python train.py --num_key_value_heads=11 --init_std_o=0.0 --warmup_steps=0 --doc_mask=true --max_steps=11186
Each number is 500 + 25 x the weight over its row's rms, rounded and kept within 0 to 999. Layers, rows and columns count from 0. Numbers have three digits each. The size before them is the row's rms in percent of the matrix's.

# layer 4 MLP up, 2816x704, rms 0.291, rows 536-614, columns 88-175
098:475503482508493490453453527444485518502574481508538463508492486493536533502535465519500477485527539486491497471482532555528484479497499502536499505489533454509479524529473470480474538518491501476490509502469525544520524503493505486502501481540440496496481479469510
099:507528429526501472474477533532503486514520504502502527493454511537503562473465519533516484480460527488519522501521498485501506539514514562490503494543470459523528485474445534508500514502495458515507505493474522506517540511477477488468490491508544503523508504454489
099:510531467464496491492521476486510565481506480460508473473487506488479488464496491500526458478543489475514508500537522503512519475468498522550487541496507490504494501483524476516480468510494514521495522506475458461485498493518520475492497501488538511499519444554566
102:459525538507530506517498492518545478539476479483503520558528512473545512487526502507495469520530508494484514489472501533513531513509529536495527492491532488467513506476483531496532510514455500523497445521521528553497516497518489535527512484493497500515487523513474
106:486541477514489504517511453527518525520529469510508504535472524509510519488503467447505493511481490516517450550513523499517500465502492510472510493537522526480464493526507483506552562534539510508480453509533511534491487451478547538500533479505490525516472456535512
097:517538496541573537508524511507537475439475478500546487498495508497496520498523507467450488545491512483550496503494420531524461483487501518515456458475489493551523492513487521509504476479499511468501475511528492562507515511475521489509464520480507529509441517473500
097:481464483495467499530488523494488505526494478476481462490540550437503458541480474510499517501497509485483447532526525479511493498523503485512547460470492487498470506479513510523484527538486488509462508495487529499512504524462473496529493472513473524502530521476476
090:500499513497489482466497474519509510525481523475515484505458540475510546472498471491569485473512500515521479498486544512532491525496520505495508493474544470512462505512504505469554536513481540485474530486499505474509487494518493542464529468468477510479511512493553
109:529501478523486523488472498515512506513482475532464488504475510504487518483504484490418494499523509508494507502481460509470509541468481497482496516470547493540542476477482470440500498499510481517494525470504470521521486518509553475460480549502470494471508496494509
101:491453519504500519530472490482514500494510491531518516476477481480507483516499493492526517527508482512499568505447504488521522465535504507511541534523518495462531512551444522496534559509520531486431446484505508498499517534513494498501471491507495458478482480501517
102:463506465453457487485487512464497514520480492504514512499501462545471495506515497504529531532508600504490525505504497516522482494492486511530535527567505551465529477503506497515485509502505477507479464512532495483484496525529476530512507473538538485528525518472537
101:483508499499542495535475510540551476503471479546499506484544547542526477499539521470501504475494503533513469510494540511515500470489497508509490501504496524463536487464514478510519503462479504455532508494497507469454601553538506450502531502459482483468484502488515
111:521519491484488500491485540514524496515485578522478506521573518533487471524482484513523519511514466465511430502519511517527522523457499529538490526484465477495505510518473498526507507571520531531499550507522520503461493510496489452498509524492511508532494467492501
096:457532497552468480486505474460515460455491504495542506559538456475459501519516460495515491533529470492460487486503482489459497494519478505515526489492484480530513477451448544511535492516512503469479493476515484430498497502475526497489514525508512505524531480553553
099:467502533508508516504535533472520522536506501478515511502567564513530517468517485529512532539479498471490484475450504504488499534480495470496483488513478499488487459512506517468458481482483506509500525448473491473535511498547522493492476481477495521497489500530448
106:466482541532513522476453505509507530508490476502530516479516439512481495498523509532494504517551483492503478493486439474493560518488478519517487473478524534494512517456560477527466496504476494500488522507479448527501480464520449536524479530507485491548483483509481
096:511501474477457487489516501502531502542484510461481505499549489465535555508484525523477525495502509511509486477538497550491526531502478506500497485506469520526465502523507552510505515513496509504521483528517476518476525492498466493523489527504483509470519481454525
100:528477482516521511471561550498483507480489498502480503541468472523495473477465532481521453461474438523480540454502490527490492485513542554555481537448486532508508471508503469525508516505504513490492505523479464507463462480479476483512495480446480483524510466505486
104:506465513514511491507476504491459467473496523517481510477502482491548496481493515510539477559497509475478494510497511525471502520484519531505500478512457518502541507501475513500520484507547523477512458495459497462472545523542501475486514520496470491484505512522500
110:505523482533445543506502530508512475470461485471479498481501499528528485527487449533450500511505470519470480526492484501488450474475507490474497474496534487497470490502477549539534477493499504514470483477543517482516535494500502447507509555482491497500473475532454
099:486482502520488471480506514493512505542536544493474504507465465491484543485499495459458500525492530497511477538465525470465503459524507480474545493481552518476535497503474504466467502518538502536514540554499512467517478513473476498538509491522517502542496493488515
095:471469548511494492492510490501456472470470508516527500505493512520490516460488483541493538512475486473488521496447516524535517503506478496476483527486497497520487495546517476501490490487484499543483513540508517519462454517524524478475454455538519511486519492528420
105:511506509502535514498556448501476533464488502492483515490527461507509478494508445532486505512480513471506533486479511510542493521455542527491502497532450526548499492555481490542515543495526488490528523524515497494448517517467493515482495504477494528480469482551469
094:494465515451503474595504526532566482526508514508547471514534483504506440465448530502522501473465479511512519481487478501498525497492519519460507506503485511499496525516515491544553443541522486476484488533513503477517507506515491533556507479491490495513463490506498
100:503504534498522508479438488488485496479510561453536505459494480458478481519488508530495487478500504516493491489511560510533539468461522497487515493545517518494556484509478481497553466455528472555466534518453543511490516483506512521482507492470514497528529510503507
105:531464509476514509473518515509508504538508506522495506507472515495491460471491536539511530480534458502478552522541508502512520494491534492486484500467507514501485551492512513529539495548523515458490553458525451465504538519493516524533465496516509496455522455476523
105:523543496482487469517520506511567462498469502513479501540496547535451474474481502543501506516512544483500481495494497472476530528527527460533542509481491498538510489462505495486485483474494456479496503508463489495521505487457471515473471498511544488484538545520498
099:517523500519459493517520488516452510497536510493518501472489493512513520461467494453511484470535446478461502527530574491499509511515481494500481542494488494470507537500500491514494477478473459550474490469545498501478457498495507505506453502494547534509503544519514
087:514491470547471527510479470463516465501505510472516458494485514515491478491528519538497480471477481507468514409478522491514525540460489509485551526502482472483523515519486464519492510485478516510519486508509568540546487537493433534488506530480482471529527461490480
082:521522493568470458507524472468483490496530509480543524515548529490515511494492492548497461527527533507496514551516472484497511479478493456488498525511480475529519499513534510494534504518495515514505506501523487469502475523521495505503523478530511501536543541491473
102:496522496455534492544521483517462497446454506499513466508481497518541508492491494531492479495481439516509508463477511518491495512508514494512468412512513478503463524504507490504479518472476500498498547541488470555545509511486566528481491507501472497505508480509527
106:491528489487489501503525438465500501511485551475504507478509529440530504530524519496509526483449583472534495480482475464468498482485521518425514501480520495500506496499507493497542464552513509517511467479533494491528482499497496541457513494493500457523532509532493
096:493513495507495492499505496502497500514509501496517499476468537515573491492518516499507534486518485528487529519486510511496474449506482474481472513504500513510495452491517493522475545505490524528493478494508545489540518514500497524506508469474526465499504504451519
097:442500496495460498470491485510485450504493528505470511486491498505519555509477536501493514497509534545504468518508531521513529475517485502511505437517466419504507480535493501478508465541493497477504494512478537489517496528511493504472540465506496505529513546516451
090:482522493404500517518508517539470490525524468522539484504528479457500492524530517522509460498508480502521508471487467503490467518496528475479478477524465483486542504485505485461565491473495479479450474534476502523470520483502498497485540531484516422467511509507497
103:500502486501525514498481481527511527502523442478488485506537492471525493499486520479501519542533449500542474523487490469504482469521485450511517504507552526498504491488511531500523524505510527488493525512523496514481477477484498482514491542502507473530503457518495
091:485497475531512538488487498520507477534532484482454485505485489488453467500518503504532528473524470503472507526471479478477485514467550530526495513522479467526505507517513491513561522493522507513473533502473483513467468527521504501472505542498529507490476520514498
098:516440488532525532511526447503469466533469505454492537506504531536489534469492533469529523494569485490470439465479511497490470470495475493520508476535513459480505515503477509525506490476531514529509496497520522513498537472474500467512492510454464553485492492505473
096:480507572528494510517559537485479473494466520512454500484491476457449502534553477499506476495500470514471519485500492510508535545471480489475512561466480503485522498546528499482513481492512492513485496514490498487495539543483510518486515471518479532524490528531507
095:487480475494493490499485437482461523474464493562474490467509480511477518521465546497468501515520484482529501507487542542538477503545504517532476520471508458480527477519521514502499488491512516546481505511502478505518493464464488522443495489508468463476488491506525
092:501533509495522545524466472523478532504519497478483498567509533477542544485511542505501519513507562530515454487491482530465561465469504527513521537513464474563522506496506490483472515519535494475515496465522508516532465492521530505497435511521504478502524526535523
093:517515540510546532476470499509411525490475496491500512516487466508484515524503503520532516533481512488563494488524463482542548476493486525509492510473507472492455502510510516516507485461521479498496523508527488520474542493492487507461480461514536459519495509535431
095:499523535477496492485543535482536449517470492506513477538558487498529488507497494494473514511469539551483525510556512498506548527527494532479498496490515467469535506547516508499502524487487506500480523480547544526526492579521493446483510498480503507520541537514472
100:468524522516475529520486508504504491515495497487533509477482484478494517501487552518496493447462506494502519480489499473506508502501487520514485531463500487531535475489531473539529516484493473465462521516517479515525474458488515503515522491474498499531473508464487
093:517517456480474508501479464479526516521536504482468501463458518507496558500491555497479477510508508509495471471501458449475535487475522501541532510532482510478537475459476529492529509501518487543462515507494457498500496473498489496489521464505490497443434492493483
105:487493487505512487474492490505499503483519567472541465469489489512507493518520495479514500513486489497487524473502510509526521526458522481499510505499500511467478459487452460502490464507523488469520486494503507499515525518508524552535490503489494547458525486540510
102:509478498520539518477487483544505482503521502503491495499508522503518505499507473495468525483469498498503491472497471496482487487488526468473497506494493464495521473501500484503473472491549486496498514481517529480502486486484548516512460514519501451499461474479507
102:508477537464496477451502491520539481489495465490499515450491498495515517509476467459482480516496489517502517494502496510514521499449473482530490512490490522482515490486507504521536495490500494518467478466495474558534475522464479540504522477545537484517500510539489
098:499483508533495502509483484510482504513540509496490436532540433486479527485506500488533501514462497506471495503475460511470469492474511486533504515477477517519523517487480509533509498516514532488522529483507518494503491524491471480509500451555504487530494500519474
101:450483499480489496518512489509482514498466474490563472474463523496560451479499535504549531526514513504525483492457520487496519496489471492476498505515505504499548509536478507476500480540538481521499467530535457479490576493509536466556495498517457505502503493486476
091:520508467503488509532544497452495524522532466475486536445485533497470530509482551475482467484542457499480489515489514527506531513502512538475492469449515507447540467502489504447459498514530534500482519514515481528456506456460457432542512535489495532501500502466479
106:496529533501479547507544484465503529528508516508557531507500510552506487524509483498505473495446517494493505497509457523502489526457467496470490466483535477517534472499465469535510538451477491482514470522514495562508514534492466500512469476498476507498481500522472
092:480530523488499525520476544468492485462469471485516501472535511472500536476542453532505527482442507497523516514501478522499517499511512493526456490481505480522513497485506496478526468503466516471503518525507471533477485520526511504468529492496522498530515524518470
097:495480470507483516489493481557495502482471455533487527542467504525525488483514472524474524524510489514486520521521479537500471508502493520472453542512489465518498530555500452479509510539499499519480531509495474545485513504509494485562507495471544496519502484588523
091:487482451513488481471496492518515522460490480503505513509517513522483468515498536500518461466507459464526471501523501511515494469477492499481512460497503565517507512505497487519499475509533505529549501526510550498560506542496513481508563487505498522465479505498504
101:527501474476538501477490524503538557494490507548524482459482492494505529501508486497539492461506473501485515547482513507498497482497472440503535515428442483554496517496500499488477506500505484490513475515515453465483529498511496493530517494495496533499528510526481
100:525468518490523458450494521511461482507508479501472483462535517528476487493506493506467535489459530508500427541527499472509516513517477526483524513520531468452522506449538550484486517505511511539474518486443517480539512488555523519524496480533528525534500504506489
101:515468500500482487504473495536495490506504489545528483489517490490480494518529468480475493455461532480534476453531520523469500461530515485519506514487483471498530501489563482534520506484526492546506536472485532480499556492514468541480496486457505491523489494488472
097:454475535521498547511490483546490506564530524505489499456521531512495476469482502526518511499465452538514519501540469482525501511482538466505449552528459479512498453475525488483538500491493467499461547512477532538486507519489503486520525490479475493505513448523461
100:440502507510486542505507496519481474431511510473519476499486471542483470527498513523472484504514484473498491515517470457519490514490473513523485520486518485478473493505555485519520529468496534513487491510500521528502500531497460452507476524520504529499495476505500
095:486452519462489505531490539505512510524505501456470522489490520522496536501534521511532532482486493489495483476507540510522466431474499453453498460473499530494512481518504519534526495471497493542512507518508465490453488490465492480475488483472500474509497477561514
093:496519470492546525508455482487477480488483474455560459504511452476492487526492451517488535485539471480487517489508526499497542469485480469489519479556482484552524541522515491473493534502504444526499500477469553517505523455475508546538490482538494434456531458533451
101:514529501485441500516512531448495515507501484502466525511526443497460457452476496477484519522522490471493513470528447532458463503567513491484488500454525486482494533534499533494500530496493518500455494484472464486508530470512546487513466458514509487517508477497471
109:487484452557530522527496456492469486489530536458473529517512553510498475508508506507493544489498517466535512464505470483485515489484483528503528478494514484507461464545519476481505442496495470468501500496510492510507509524509484516510500510489541522514442464507526
095:508472528486479457497488498443501503498523544507493473498513520486455512514492509516486517467507448514520566504511532480474517492486493492545526493539497484496502476511521513533470469486524495523460485515480510513487511460497509439541482485518462482508499488520482
094:514435476522549490500513492471463472439501485564481496512477521509508495497507531517506545520474467503474518556512526502478550484501492475479461552493518430502485511445503532472520484514483490495503487467540499500455510493477509468495529519526485461513451493498524
094:472492473550456531518540448492470526497492522522498507487461504521455499492491514477516505486493518486505489516514496454459523468513503535516539482476474506498503483505511562492513516550474515467509485502479495495470485461492433472463505511524529489519531510453521
096:492463555496532519531496456468476473534510484456552485523484501473523491497493510531526531531490467511532534495499454485476422466498506508462463532463516463464489502445492507489519503479495515482528531510505482505501491539498539473507473477446496491475528498491504
106:528491528493534522503512513494476433499508507526501486467492497460469580486498514487511461506544539498469474529493545542494503545473536497483461501522491513472509507499498535515499479499490508527504537567495502508468512522507501499492507528484505489486516472531490
099:498531491471524503466544488503498482447516496500516539507488485478505501494532514532531494505507526508452456495425503519505506540491538474524528552464486482460469459518510543453491441505522493486497512487499500477480497485478467510465459478538517527489457526492516
098:530481506560519497499501529498469471499501509497505518524514551516503474447455512473446520525501487478495528468526467478492529516492527467548480457512514483508504505453478480487513518465493564513495477511471550481527497508490538500525490520488500450539511515506488
106:541475497499470446491494497476475490526525475481507484533460512475499484521472540499537494541482467501466537460492471516466463502483495473507514518514461537490529507528483494500490507537513494476518558465519484482486547523463491498497513506513488506538509506470473
109:490523539483503463459479479510487513465480500490491511531453481549532472504499492483467495507510483472526484535478504463514485498470525497493508500496522490529459477512504511505513487481509486525473521504463511477496494520506455499510477487538515483457526492443507
110:519498528482457494469468546507459512539493467472486514496486448466498487498451485506563465534545542497484484479505550519463506557491528465505473506460498500523516524438542493485493478511516515446447493474464503481480557476506515498509497497492493500471479533503491
097:494500515494475486487536516507521505539502466550514508489500515509484491479532541516478515457513483545523477465470501538481512508473470518513507511480521465514483511485520494466506479479494524508481514564486523506468511508489483491492503507479472537491503540537501
106:492516470476520510481454515507511484480508481443504516528519494482490486478498473517469464448520496455499510455488492474485518488552497542500474517473470541484476469505477501463494482491505489487493491504542483460478550516493493494493518497442490472475497493464533
104:502526508497511521500590448493524503507473513518523474473534528481483487490449515502475530523531489525474513472483484497485480531480489488538484530504523495513505517458489509461553502526495512511499510479506476468550533531468461491525497492502481526489417501514503
104:513504492448470492483474479536542490543482525514523524508518522454470476527486502526533529487517472484529536496499532522442503513487522533526476473519538504513475525488527517542449528529517534502464515508473501475497493493527523478518509500501480504566481512479492
092:458475533491473492518517512500488462458518529421509541482511511484477518461504522480501511545492548530503462533495524495549509495544466518529485474482486494507460497493488484453480521489516486499513479479557491493536492504487503485461491506518479497532509505485511
# layer 4 MLP down (transposed), 2816x704, rms 0.151, rows 536-614, columns 88-175
098:533524534530489514489508466489488497537512487500469531499542476497519530523509528512541529506501476489521446484485513512467524482495508474484485474480466480518512511492469507505474476519471529457493473506542491495502500445487528510475509446513473515482463483509526
098:494506510542498521466497491481531465534481541484483534525501455511540489496508530494510484513502517512476532513523495500505493505489520530473517486470458458442470526514486475514483505494524515481487505503552540471500505499502484488498495528462508511523536521490502
098:480495451499524520489485537522496516474472438491496462500508523504501502494484473505515479477446493537502512519490495486474539528549490474494474468491514490463547524511514465539494515509498525528498489469516488500457468511546500514472514530488546501485530564509450
100:464510460500476560525510504514444518526489489474439481508511509480469475507505491498479513528512487470491478485491467517559526496519529503533466439490482523548472510511502484530459445467491498504470473509504486523534470467529518497472533490510535501496499496491522
105:497544466470503514514533465437536517517525496464517509491505486499549545482524509467527515518474490483498444513485467506486523543494474518515496537504519496463469502496494520551536523453558554487499489522503522481482462445538515570492504493522448507524472469451517
098:472509510533488521467543535517491474475482498503545480499472493464536482500455503528501537506524537551555485524480512507477461471504499473452462472529492494529527466519511520530536474504521487553454528480514519500525478523530486483465519532493511525531508503539508
101:511514516476534506535530476510538508528517528492531456539504500513506457482478463452491532511518461488476508518477542529491495550499500455481486528495515507523482500487516553473514526488520533469483477518504480504470504530521533540493468561508506516531507494518503
095:536454498518549460468490521495471465488508528517519477529543455526530508479521464511530509499454473504521477494447517510513458491470523504493499495510481536521511491463499509555487505470505504517495495504514524518498525461504551506466470510516542484473506501535528
107:483496454513536522468489498506473505519505472508487475532508513501485541522479519461521522492523490555507516487510457516506500499524485472489502518513491507482518474545496454566523519529516461559510513512512467484490488501501491441486517517484525478496522544477467
099:511450481484550526442490517552475491527474479505544443513519530510511464476506468499468536504472525441520534458509513527458476524519499471505494489511537482496545476524575478479522501514535435515449497473532519517528489501468511481462533503546447472462521468523534
101:492494531497493521533517529504535486503477483553421498490460472522513501477520491516507506496461532490505497536477523509522494507482520495524518465501484497508524522498478495527494514504513460567517491493485466526471504469514482498524482552501512513482464485472534
105:479520503479515483533494517523484462552493497456489502535499485502474524500494495516513469501504502477469519543486570486517556469482493507496516503519476440532498503525493479503486445526526561480501507482505529488479513525467522538503469506522479489513483471494542
106:495506486489520463492491524512498472523491507477513526565511498502480492433506516507489468469486570454529477480504477499502529476502531416481496484549484532508482490490523520496492529506457457530533557488495502462495524502532488500510489486533491510502447516485551
099:448526490486499532470531500462519534505527493489523526483481527523497514479487495503503485516488470513501546461469506504492509474470495515474515486478476511482463535497524458486491507537458528537511508504535432522521461537490465497488502429483525492502540509505486
102:497532471509480482476533489505482509486493463475495510514499470526485461467528506564501466496498475536506517495451449506496476530485522430496519461471503464467501486503468515482478482518504510535539511508522524485501428512512499521504431483519513541516482505526520
100:497460486475493479480497483524476495472519552507487516504528497498508498504518467464501466497543548489508487480512511491516537502513476512455483490450510490478506484471543517476490463465506491482478506528453492512464504464470479507497471477509471500502526448419530
098:533506452534512478494498460476495496501476502539477514499497508478458475501489560487512516540440468494459541524521495517478505455483482515481509464501502509492481513484484508522505534517499533501506496466533488519449512467485504517509494493475485451496549469534512
101:546481511480553512468465501517520477528496443496534506493509508514506483527535495514496468491503465510510506500497518514497502522479508548546452532441439509536489518510505513498471480539515499488462481526503470489550476529543482490509517510512489511498508480479549
100:444531502533512491528483504515520520530489521464516524485441498453513471556483514519525462488510529467476489467456534505479541502487485509468487483504486537474529517522497468530503508509530515479490465458491490512521484550492494546432519507559524452494518524457463
105:543518540495544518490476533501533499464485520505465539512463479502482515526546531539509499510534478482528476506456478494529507488481477514526464526533512485487483492535441569466506491509474490531458509534503543456511486545500502504480529486458477477557534501501557
100:445489484496516535472447483535485458494504485460497504501445495504499504497508488507499493476486470541487475509506517528498512448513534470476524472491501514466495495470535518516509506499511477536492515500483530463523485499491530491494539503514507514553462461486510
096:444500526508475492501478484446519511474470527518505461492450521511496491508456508518483493492453518492502485542471482533487533500547482496505504475511529492530508493483529480515470519510535451501502540444550525505489516505522525530546482520527486489508491475477468
105:537517506506516517510495489485480489491496512485506512513459485476504465453501505522493507495482507507528534519495512513494460533499481504511471489482524547507504496504541509525520524507504513526508545474493463488481497486520475468517527538522522498508478537513518
100:478558520453497508483516516455442524495476485527495473483490563490511528519501505484472478506510471498553531502503524472469462509527479490526467444501487514512443494512482542507502543513490480493493493520506491499499511516508487496518509563500497493528545536506456
099:473510471525509505487458541536522535519500534489498459500512475483510503497478514516457509541483485543511559512497546528448490544518470507492490487529536499495519511487510519503465519490534493523462501489504504475522525513492498527516537482539454515532475555498513
101:482466500505505526472506485480505512531556488481487508509488487493535460484474475524523461499504513555499532501435476542513516489518515488493533455518509462502482582515534496473451538497490511553467482520522484505477508459517527490506529499494529522512505506474515
103:488524526484484513523525500519516497476512520503471511507493513509505497526455493535444495519475494462474516470492473504472507518497500458487514485485471501532519455473524455520522547515442490483505544434503479478535571502459515471539481474529506484514480518569478
098:492558526479478473479499466484512493501474480472480498502510518471487510486518500475549495475503496489449452527488428489516526498519500501506470521461492518502489546524469525436480479467494514529497563512492480489499505508486504522494451500513498525453502498513549
096:545464497472508495508512518517536504504507495488506487495447488459500522499501504522483464483515498491504435485500520503467497490480502469509503480533481488474486508535467514491472488500497516511502503524487529486558563559519527514498503495513499508484483460519515
088:511500530446501493479463514559522499476493467502470504507481520532491489472548505491532555488494502503481510470497509486468525509521476523446457496499501476506551489520503502497497494504521479484483479519477494529488522479475452512537521529461451497463468519492516
100:473475512518488519511505469509508498485502521516465497531479463512494559512483492479502501517487481464549554528518532527517492533509507497479493482497525498467482477526476513508457485486493476502491483494485514510484498485523461529479524459552475503513495524476514
107:453489526490504452489465548476508488494499502523504479489501454466464483539513532490464502529478510505491538517485512511478488492478532504511488503495516486471462507498489495510500534474487523459500495486524501532545459508482512529496510501544491482496525524537522
098:476504550506518485494514498515500503492530487488514467530526492510570520458514484476481518507517533466507516495485525554506588497489510476498484559569522482492463514519497537511490460522460527493518542500544473499481502491512484483489498441510518494490498512555486
101:521485516560489499479462525499503477495492510531480465519533486492520497561512478470456501507506489532519526546447500476527511519483465494510501458498481480506487498485463525489516523478521470489494515488523476551522514508544480498511491529529511470519515551484574
093:480515510522466479489478469465487476499499511517493550518497475512468469497488491507506507469497493493517524463526464520497448509481504517426536463497535450517477457489482486487502453501473544507530515515505516513478489505526489517505501548495548488515540542536471
106:492461503512504497525483474509490463511501483471488490508490503460485511508480457484484532537494505531486483508494513507494479479486475461495528507512565492484502500467487493560508472501461471490532506486503454513481449439521494470534492517513460466504520490508510
102:528521512540464481512540510531508455488471478524516461503463507525504511496546479516450538465503542521531478528472535498494508463462491487482478472504494515537526496527480505492505518563452513469499488489534532500478526522530459513450510495534507489508505472510492
095:516516474495515514494529458489539519494506471474462522501483486485503473472502480472506483487528463514486459497494500531503510525462457483500529474529477515516510551485500492534466532495495485510533535522540505522501501499505514471493481511468480502528482519461475
097:487492516474481548528485521486535514551566471512477523479439543449502510511506505521473481491462473516497544505464504432517517515482476474494525510537477527509476509450463521451473514475514520499463479521441492485503528485492491520531455505497475485469490496502508
097:490489455505517459537483503522493485456518569474472495495467493520534461517515513526499494478519506500525518493514525487482506478492492591476539505525511463489522515482517545469451486488489500491521458511493482458515480486536463533505483494524473486521509509477490
095:448523484505513463513496438471474491463552486535487516516494487476472495512538473527507497512559469536468535489503482503488494471508508471509462501474520514500529478506460489503549557522463484502496541486504471495513474478524452487472482529493501546517496510505499
100:480468498539500476504493508511495499528546528502487503530488491510492518542436477509492534448451509525535516492489486491479510556475501498485514529500426514489457542514470565479446508531499465512472510500512482492494487527496482502539483525523506503517492463525505
100:528520489530494530427467482466484512497489516492516477462499493525491502526490469502508512487496514504494512514510467472514462530482553477501506465434524488517526512531561465495515501435479433465498502559463513499496498481467515470525525497527499513472482534497485
100:530526506523506501502477513510482498531570540474538510491543485475481450513493523503469517452527479487477497542515468460510495525479439493461459475536489525520520473497503548512515532477520521494516524483513515524527498490473516480477544467503490563494490476486512
095:504537477500476513528471494492508525558532508516478513473487495554477557499506525496504492476499487523463460489475514473504509501514529455508501480460535494430468487477478481511505490451519521475471502506487543493514516515510491453490495513487489456482511503501477
103:511507460494526470506458523500508509521521493507489485464474568522501485502500529502519504515461527508473506479511523441478508554478492507485485481504525469490464440499518498509473508486514495492508524479498494489544480492512470474510487503498479527497500500495498
102:493551477492533502536480507512500498484478499550525502483520496511483524506521462503462492489481466520514453492468495527489513519497517490509464488530512471509514473513504472495434477462482502484537471459528488540494483474529539484457516560548486548466505492472512
099:514490547478497516488484510536498480522491499504492513491495487514513513483480477498467476492506496524509459483459507489517478481516456486499493528454499546478526500470489545527489439467500514541516469489512478515528516499487486506530505475486490467518485495489482
100:458505465514479465496469529482491492537458495467491487522470474473478464549479502483507517455502482464516509476507538507531488453529489483504508514487479478479545545492492506474473484476488569543435481485496506497546530478483502493426507485505492521469489498503451
101:426486499492509478491512472497534502515528494514497464460513519500534505502499497500474491508450463529485547481471514485478469503472466465522493497494460557496486441510497490507522455519530523473504511523518466483533493483504533479527512515512522493456505509538524
093:507514473492477527501548484442480497504514534543472475499436496496494505507497503462539512504524494501509522526503477513465503494483492561513515503514503492478459474505475508496504501517530473506512498480469550524519510512487502487499485545497472506519509485524534
100:507540497523493519514513494518522496536530537498498551489542505490488476489463495517508475490486545514480509525533519501480545512461513491531517477554500559473497506493442505525496518510500529490505515484514520530485489505531444516468484484493522544532479479504487
098:490498497519495461463437483477437524514520504495502467540513511550531463515500537509528510547459445504497511523470497475543480506491535503532453497477484489495554527489516503498527545469517488481492506487490480519514429516481489481493451507488516491510494526468490
102:500473442510493475540516504514493491556497515518512534466482511460437519495524482503517492481460479504479484522479516517499462493503510504548495496489511520464505516537476497521448502500519442519481500495515498521526512505542496535457500491476492550466491464518519
102:485510483483489489529506523483509463527498517491467435472513500507537528494497507479465526494520509485533488500505513510471501501491513492532494540495528519542516517494519491499471468505502517510478500519528512520500491486476500494468514535490516503518477500502501
099:540433506467515509500488444530489480474487543516477513469463504514489458517550518515516446461505479514520532480485506469528504428511478499494494480496487510520511475438500492499501495520497494495500495500513526536520499472488497482505481504543476485511506501514494
093:488510476492487466529509506505497520513518529455471509518511546521476537525505509463494496492528476490479467513515506497510483531474464509471522501546517501546498480516496460447579513486516508505478503499515519487465522532489466558498521487506503515530483500473508
098:495502469496494488509509507510458460516500515476519508495546464542452472485484501534465506453489536492495506499513521476493467473514502553530498494527534480473510496490534478519471482524474525490494500464532555472496546500453550501517498496503486521475504513481470
101:459467538520506473524514483522494531546528487453508491497514480480505499456516489518519518478520521486490493520534511510472500489485533471497523511529499475520495484542476540508509527464488452509496562462501526559529517520532487474520540486523584508533525549546522
102:511466512510506444496488551485517493492462510488503487540473463531498537479496451486540489507467464496500505516517490485467489472512514518451473485456475513505459525490510566510488508539487494482506495517488488513488506529481479510532551493524477469487540475488533
099:540462511502543499565504527502505474503525508503471503474476510488531469531515466512482482459512472438519484476503521524480471488509512450475465521468490501469491528530502521455484469489512482500533508485512489470493495484526507453578514485482503475479504513528447
098:526466515541506524518505535522504528475490530451505470483522481474511474485494469522510476472457507555475472485486503552500455551476468475504556450506484494468481526494510453514555477522495498510509516530511505502516495482521461530487504550478519469518498491475518
102:492484524481493493514498509514529499540522504473511564457527453487431487478534475523477509543527529516484483509506535523503461480454503505485469485469494499555581514512518507480478528469482507509521501509523487546480544497521506474488484458517492530508464508501551
103:534493483507524476521503526519482476482473548465506522544479511507524500507514496482494540532497525469521492460476521532491532506471504546481491495529478505475482495520500455504530468503479480485507530496491506470512499538478542449472485509493495503531476493478489
103:498508506511473492545500531504480508510502551503479494502497514480499507506499516524480521487533493520492506494512490451460494498503497489497534458535504583509497496466470518489468511501504478523501477534510466488481526525496476499516450462528486466537530524510490
096:507517505526501525510491470508505544471519506512537486478482506475496490483512500494524486448503498469512519507476487483509527574504480484486495454527519437506534492476477491487503494455462553484542505504477525520453538524527500541502509494487480455504509476519528
095:513523516529504482509513495489450483487518491502541488556527555533500520520470514476501519475457453481479523484524510486528529531484495445502475491516525541535489491498483489506495507500505527492503468518485486488505464506519484494490510491514504522501540450482484
093:471519449479507533502502455510513507526532494530499486494479489490483473524518540511489525493457421473464496494522483479530525488502477474511461512521517541480496520505509496496509516519519504487491540500493509529491494494474547468450519501525559530479471478566549
105:527462470460515481529538498469536438552535509529508497534492532490496523517499490499501519464481474444570478524494522530491536482514523495490483493499540525508492445498522506478470537497502488504495490541465510516521524496483492516518512545451486511496520486493518
100:431490469483519539516458469534572503450537528469504490474508479489463494477549459479487541464474540519493467507502526510504504488502532525554516510482448499487544424505545504518526480483471497530497483506522484495515511492486543511471475479538493480517498467517528
092:517483505463486467492531446484513506484527503483501504498503493465499552462519485504540491520541472506468475506476533490506519485511506547531485561475479536513495470513509505520533471502526504479476529468537503502484495502499464512500496476468478502484509502533488
097:464508500499527514488540500477541503502538508512495473503430485494521530555510496550477510474508487480508516513501484540521453510460494521483520498484442507502465501494502507503480498489509485542497511469539505502499487508485489481460519495519479435530500444461549
101:500526476493492509514476524480483502446514449523525488472526493499527491467452478520474528476519518515543507478465478491482471501516505481478498499493537496494548533499533496474487527516478487488485533510496454500495524549475497504463471470561582483484493490486493
099:524549524480467545512480534486513508476480463463521502484514495536544483489508510529474473485492530491526442512505457506481465505495491545490464562502491533514467507497487519492485480498490536481518507550485469516497522527511498517491488467516514495482497508496520
095:538481493495493460465519519488491459472503497537468499521527524526509497502462460530496500481501504490491500502496478501519529487545490499507519498505487452478516483494494515513509477497529492519489482512507511493495476452497509483513422552493492500471479483488483
106:495500547475503529507500546462470523509503499495491503462486484520492485502505446511531521494485497466528538517482553538504523434482526553494514521505512496536487527482507483506495507565457460496461496482479514507534512479504496511525456509498509494511510506461507
101:471503506473485512520501474500481479504466476525494502468512505519486522501485536481499504491473483497538522479471446496497539491500511563525483472514467525471495517493520535485478492515497465520502484450489487455479487454484541475507507507475466491533482494503520
107:521461451504481483500478507535530447492552516512535444501436549446503497501505507521512496534493500515466509513509475508477556498538481518472516482502504533510517504509478487483491501514466477493507509497526502478515457507489502490496521500477508506507450525499535
099:465491411477493479513503525482462467511505500514489519490473476527490499506485537517500478551474476544490521465501516520516523495529502484464519492524494516483481518493466495527484451521526524570505502558562504523469501489495509494558460488495473564490536513490462